Weights of a small transformer language model: untied embeddings, 7560 steps.
Each number is 50 + 12 x the weight over the matrix's rms, rounded and kept within 0 to 99. Layers, rows and columns count from 0.

# k: layer 7 attention key, 640x448, rms 0.0244, rows 175-191, columns 0-55
# q: layer 7 attention query, 640x448, rms 0.0244, rows 176-191, columns 0-55
# v: layer 7 attention value, 640x448, rms 0.0244, rows 128-139, columns 0-55
# o: layer 7 attention output (transposed), 640x448, rms 0.0303, rows 128-138, columns 0-55
k175:49 61 16 39 49 62 77 56 63 51 48 53 41 22 63 58 81 41 65 61 45 65 47 45 32 68 41 71 53 37 44 51 43 47 44 39 33 60 39 38 60 48 41 46 27 35 53 73 64 76 77 55 46 71 50 36
q176:83 30 57 69 57 53 79 29 23 38 57 47 61 58 39 29 49 63 54 41 61 44 20 69 28 40 51 65 43 63 69 80 50 50 63 40 69 61 49 59 55 30 47 61 69 52 44 69 61 30 32 60 44 26 67 44
k176:53 37 50 78 68 57 44 52 39 40 41 48 72 57 43 53 72 67 69 38 61 81 24 76 51 52 78 73 40 56 62 62 59 64 58 16 68 30 39 65 50 27 51 47 63 51 82 58 61 31 32 71 39 35 60 32
q177:45 82 66 30 57 71 51 20 70 38 40 73 64 51 37 71 43 50 27 33 48 31 53 42 43 55 50 39 43 51 35 47 58 55 57 49 25 42 69 62 51 60 28 45 50 51 12 46 32 57 59 39 40 43 34 18
k177:62 63 54 51 82 74 51 32 50 63 13 45 66 63 63 63 34 37 37 69 58 43 51 58 56 75 56 29 55 56 59 35 60 45 75 55 38 46 41 57 57 49 21 44 34 27 36 64 48 44 56 59 45 46 50 51
q178:49 45 45 79 68 76 75 50 36 55 55 58 56 31 56 40 48 62 50 34 46 57 30 43 45 44 61 46 47 59 38 21 71 54 44 28 21 34 59 51 29 49 50 46 49 47 63 44 16 68 40 53 71 51 68 37
k178:52 46 30 56 54 46 65 72 44 53 66 68 57 29 47 39 56 31 65 33 58 45 46 59 46 54 55 42 53 55 34 11 49 46 57 42 48 47 61 41 18 60 43 31 59 35 71 58 22 53 65 44 42 59 71 52
q179:71 64 57 47 79 44 64 40 51 50 62 42 40 41 41 72 70 40 46 26 65 62 64 62 53 68 71 51 52 70 27 45 38 55 36 64 46 51 41 46 50 43 59 54 61 48 70 37 58 37 51 32 49 50 44 49
k179:41 36 59 53 66 55 60 58 50 55 50 46 61 29 38 76 74 48 63 31 60 48 57 48 43 63 79 63 48 49 48 39 39 40 29 75 55 62 45 47 60 42 58 65 64 60 55 61 52 62 56 26 40 54 38 72
q180:61 50 33 66 45 57 31 52 33 46 43 17 59 47 50 59 33 59 43 78 78 89 45 45 62 59 67 49 61 23 55 55 61 41 38 55 36 39 56 41 62 39 39 37 66 63 22 47 60 60 43 57 27 46 40 49
k180:50 67 20 51 41 42 45 51 40 46 61 35 50 65 48 61 58 51 36 45 62 71 50 47 45 57 82 40 75 53 56 58 45 43 25 50 49 64 43 35 85 36 46 32 47 37 40 55 60 56 39 65 12 49 28 54
q181:47 31 42 71 35 39 63 57 40 33 29 62 78 33 47 58 52 70 44 48 55 59 42 40 65 84 33 42 52 57 16 53 62 34 66 63 41 35 47 77 73 43 61 26 46 75 56 40 39 54 58 59 62 49 33 47
k181:50 42 50 45 50 39 43 49 40 31 56 69 73 47 26 52 51 59 53 39 59 64 55 71 52 76 33 49 31 64 46 55 63 30 65 30 52 39 74 75 31 68 61 46 39 64 36 27 43 64 49 40 53 47 53 46
q182:58 38 41 37 67 29 43 30 61 67 59 56 51 69 75 55 43 39 40 52 49 44 47 64 58 67 42 34 46 21 61 64 58 41 74 62 51 50 62 63 57 51 30 69 47 38 38 45 56 31 35 41 71 59 48 63
k182:67 42 42 50 50 30 55 47 54 80 51 69 56 83 33 64 51 45 35 65 54 55 39 49 51 65 55 41 54 38 55 76 40 52 62 81 48 72 40 50 40 53 48 46 47 66 32 48 34 45 37 35 52 86 55 56
q183:34 49 64 43 54 58 31 79 43 56 41 45 70 37 68 52 54 46 45 41 56 49 53 64 68 34 63 57 43 55 36 65 61 46 48 64 49 64 53 20 57 62 32 50 31 32 25 42 56 58 61 33 59 47 41 41
k183:33 58 47 19 60 75 52 69 45 72 51 48 48 50 46 78 57 43 68 60 52 34 43 48 48 54 63 44 55 30 02 59 79 44 52 64 39 51 49 56 65 59 38 80 53 51 50 40 53 79 50 35 75 53 58 40
q184:45 68 58 22 57 38 58 21 43 54 43 41 56 41 28 57 23 31 31 38 44 42 69 48 56 41 76 58 43 57 65 64 40 58 42 63 67 64 32 50 42 38 43 34 39 68 40 42 48 62 63 53 44 53 58 59
k184:45 51 25 47 43 14 43 36 56 51 40 48 64 57 40 39 38 40 36 31 59 61 37 24 81 58 68 36 58 63 50 50 53 52 38 87 71 64 58 47 58 48 65 40 34 71 44 75 39 75 54 73 46 40 52 44
q185:64 64 65 50 75 53 50 54 37 39 65 66 40 71 52 53 43 47 44 47 59 31 68 64 58 52 36 55 61 46 52 54 43 39 65 45 70 69 53 53 43 45 43 62 53 66 53 62 39 61 75 46 43 44 74 29
k185:33 72 77 66 52 36 32 38 43 52 49 67 31 45 68 39 46 60 41 51 44 58 79 47 71 53 39 50 57 55 70 34 45 64 41 40 70 35 61 41 63 43 61 41 54 51 46 45 47 46 58 75 46 51 48 44
q186:62 54 46 54 72 54 73 60 65 39 35 66 52 69 23 69 49 64 35 63 30 30 37 45 15 36 49 39 58 64 74 53 21 47 34 51 61 27 45 52 25 31 58 50 57 42 22 84 37 30 61 48 44 55 45 48
k186:56 41 32 55 68 64 61 50 48 42 41 40 77 58 65 70 50 82 38 54 30 42 41 44 35 49 53 53 64 62 51 75 28 31 39 54 56 47 25 52 39 27 69 27 68 38 40 78 46 22 64 42 63 70 27 41
q187:45 54 48 46 59 31 54 27 43 51 52 51 53 51 65 57 31 64 40 29 69 55 47 43 51 53 68 51 22 39 45 63 60 46 34 28 48 54 36 38 37 63 78 80 56 44 66 47 81 62 18 58 42 53 45 45
k187:63 39 45 56 45 33 45 44 37 41 24 39 80 52 47 61 26 19 54 32 53 71 62 67 37 55 66 61 42 79 34 57 54 65 44 37 35 57 52 44 39 34 40 77 34 28 50 76 43 42 22 25 44 46 65 51
q188:38 50 49 73 75 64 42 27 62 60 61 28 51 52 14 69 53 46 52 37 54 53 31 54 59 54 58 32 76 41 48 67 57 52 58 44 36 51 39 34 57 53 09 51 47 40 56 67 33 37 72 53 55 43 27 52
k188:55 53 34 59 57 42 54 49 52 50 59 18 52 59 28 50 52 58 52 44 37 68 43 61 65 47 54 19 61 38 67 56 62 31 56 45 69 67 38 39 61 54 21 60 55 33 43 49 47 36 51 66 37 75 56 55
q189:42 44 42 60 74 70 54 44 55 47 79 47 39 51 55 66 53 59 56 39 34 37 25 44 46 39 56 60 41 23 55 46 46 50 37 41 41 23 53 59 33 72 50 37 71 53 55 49 63 41 56 51 34 40 39 54
k189:47 40 46 41 34 64 61 46 35 71 72 26 61 64 45 37 75 49 58 40 63 43 44 37 49 46 69 44 49 32 55 46 58 62 58 59 64 43 53 48 28 65 51 46 80 53 56 45 62 53 41 59 49 54 61 51
q190:70 59 56 43 57 45 50 36 92 33 46 53 78 41 70 61 52 65 18 54 58 60 56 39 34 50 59 55 69 53 24 22 23 55 50 25 50 61 54 69 34 31 61 60 40 40 40 51 36 40 50 58 44 40 65 56
k190:54 59 56 43 86 42 49 24 61 50 68 64 38 38 65 50 51 64 36 41 36 25 39 49 35 56 47 52 52 55 42 54 25 53 44 46 53 66 47 67 46 37 52 54 60 57 36 43 38 40 55 41 62 59 56 65
q191:35 80 30 60 54 35 59 47 49 67 54 46 42 21 56 51 40 49 37 40 60 40 42 38 67 44 55 33 48 49 52 47 39 49 71 77 57 40 70 45 80 75 35 80 34 66 56 46 61 57 51 55 53 52 54 67
k191:44 72 41 66 70 31 45 48 44 95 44 44 77 24 52 55 41 57 53 36 61 44 47 40 47 33 54 67 59 58 56 08 51 46 52 83 52 39 48 51 59 52 42 45 51 49 38 33 27 81 72 63 38 82 33 68
v128:36 58 40 41 62 81 62 47 64 51 41 41 51 90 39 64 31 58 37 42 74 51 44 36 54 68 31 53 58 63 56 49 58 53 50 37 56 67 50 61 55 41 65 52 48 37 57 54 59 47 64 43 42 51 37 43
o128:53 60 41 65 45 23 55 50 41 48 68 60 42 40 77 49 65 40 46 34 40 42 16 46 48 39 56 64 44 50 47 62 59 54 49 55 59 44 57 32 36 46 50 49 61 33 26 66 53 43 35 68 35 32 69 47
v129:62 68 53 34 68 41 36 64 53 43 44 46 50 48 53 46 57 40 38 66 57 50 59 43 33 54 59 45 42 52 43 46 48 45 57 42 66 44 55 32 68 57 55 37 72 44 24 41 34 47 39 50 63 67 42 46
o129:50 41 60 55 33 51 32 55 47 61 62 42 62 59 58 76 34 45 39 32 49 65 45 41 60 39 43 66 59 37 65 58 41 39 49 64 48 67 63 63 23 74 36 53 61 52 70 58 55 45 65 60 39 51 50 60
v130:39 50 39 26 39 46 36 32 49 53 51 53 64 37 50 54 38 34 53 38 55 62 49 70 56 70 62 46 45 57 63 44 63 65 62 37 40 63 71 57 31 50 49 76 33 69 42 46 53 64 40 46 51 14 81 59
o130:74 46 49 58 57 84 43 53 56 42 22 48 45 68 59 46 31 70 46 75 44 60 57 42 43 32 54 55 61 65 54 48 43 62 35 66 66 41 46 33 45 34 62 33 74 40 58 46 50 39 52 40 53 37 34 24
v131:62 60 64 67 66 46 57 49 50 57 68 54 64 50 40 39 59 54 38 53 39 76 40 53 56 46 44 59 51 71 39 42 41 44 60 54 43 69 54 60 50 45 48 52 44 57 53 47 27 67 47 33 29 59 37 49
o131:42 36 45 30 39 82 56 26 61 48 38 31 41 42 66 47 50 24 63 42 67 42 52 41 53 61 59 47 40 60 59 66 60 64 38 24 45 31 52 44 52 58 46 46 47 41 45 52 43 47 64 84 50 39 66 52
v132:59 65 58 40 43 61 42 59 63 43 53 39 49 51 69 66 65 66 39 70 53 60 39 50 37 61 31 68 54 54 25 44 53 55 38 36 54 46 74 40 58 38 47 60 42 54 45 58 39 70 60 43 73 33 44 68
o132:30 43 22 55 51 47 45 41 40 39 42 66 45 54 43 61 43 36 47 39 51 63 36 33 63 42 65 64 50 49 52 43 22 36 45 58 52 32 43 59 42 66 31 40 60 60 33 35 48 46 57 61 41 68 56 42
v133:35 11 54 50 52 51 83 62 41 59 48 53 31 63 30 64 64 56 50 37 72 58 51 15 47 33 59 55 44 69 50 37 57 67 60 62 36 46 31 35 34 42 48 77 48 69 42 48 33 44 49 55 66 44 60 64
o133:74 61 37 36 64 48 41 16 44 54 57 43 60 46 63 33 30 38 62 49 07 43 45 60 52 47 85 36 38 49 61 74 44 63 39 66 56 57 54 66 58 64 47 29 60 41 53 57 41 85 68 56 27 46 70 40
v134:29 67 46 39 52 44 39 40 41 32 45 28 55 59 29 47 59 54 60 28 57 43 36 83 54 64 59 53 72 61 38 53 58 18 58 41 45 54 44 56 44 69 53 47 70 58 36 48 79 65 68 58 53 55 38 70
o134:68 34 55 45 45 63 33 53 50 69 46 63 58 52 69 43 75 42 47 53 39 54 71 28 44 62 34 45 28 48 50 77 44 52 53 51 53 36 57 55 52 51 55 55 26 44 66 53 20 47 43 59 48 50 61 41
v135:41 38 53 62 48 52 55 42 41 36 62 64 41 52 51 60 49 55 53 60 45 49 53 48 39 66 59 47 50 50 45 59 49 29 53 44 24 43 51 33 62 37 56 31 72 41 46 26 84 47 66 47 40 41 48 64
o135:46 33 45 66 75 62 51 45 46 37 50 50 56 45 66 56 33 48 55 40 49 34 59 74 62 32 20 54 70 63 34 78 25 49 52 50 77 17 65 55 51 59 47 65 24 37 56 62 45 50 42 44 54 45 38 58
v136:64 53 47 56 60 62 52 44 49 63 38 65 75 42 53 40 40 46 50 35 21 44 44 50 34 37 72 63 67 46 50 48 45 55 45 55 57 71 42 39 49 51 41 63 54 58 52 41 51 34 63 51 53 86 65 50
o136:35 48 56 61 44 46 52 56 59 45 59 45 42 55 45 51 24 53 47 50 44 55 40 36 62 58 26 07 18 53 48 74 37 47 54 41 42 44 58 55 46 53 50 51 41 47 33 51 65 75 48 38 51 32 35 62
v137:67 44 58 49 49 43 59 51 52 35 54 54 57 73 47 57 64 52 47 28 62 05 57 51 73 60 38 38 66 48 11 63 31 48 43 42 47 41 52 44 28 47 48 50 31 52 44 58 37 49 51 24 54 57 76 64
o137:38 30 37 47 54 61 55 65 32 56 53 43 38 43 51 54 25 67 62 28 47 75 58 58 40 38 63 33 44 74 45 59 67 61 33 58 57 54 54 43 59 46 78 53 67 63 48 38 56 49 27 59 49 30 64 50
v138:52 46 51 57 44 41 51 50 36 56 55 51 38 28 48 51 55 37 41 58 73 55 45 49 57 68 54 55 46 48 53 45 58 40 51 37 43 47 61 58 52 35 77 27 38 43 61 34 50 33 42 44 61 57 17 45
o138:36 38 42 57 40 52 75 29 52 22 52 24 67 67 32 57 60 56 62 61 36 42 44 33 48 53 39 45 49 38 53 46 56 50 49 67 54 28 73 31 35 67 31 62 71 47 55 53 40 59 53 49 36 64 53 62
v139:33 47 66 55 61 44 59 50 53 58 40 61 30 31 40 36 56 61 61 45 53 39 28 60 45 71 51 46 46 66 65 59 52 40 35 22 62 55 56 57 58 68 42 52 39 37 45 46 31 35 27 44 54 62 60 53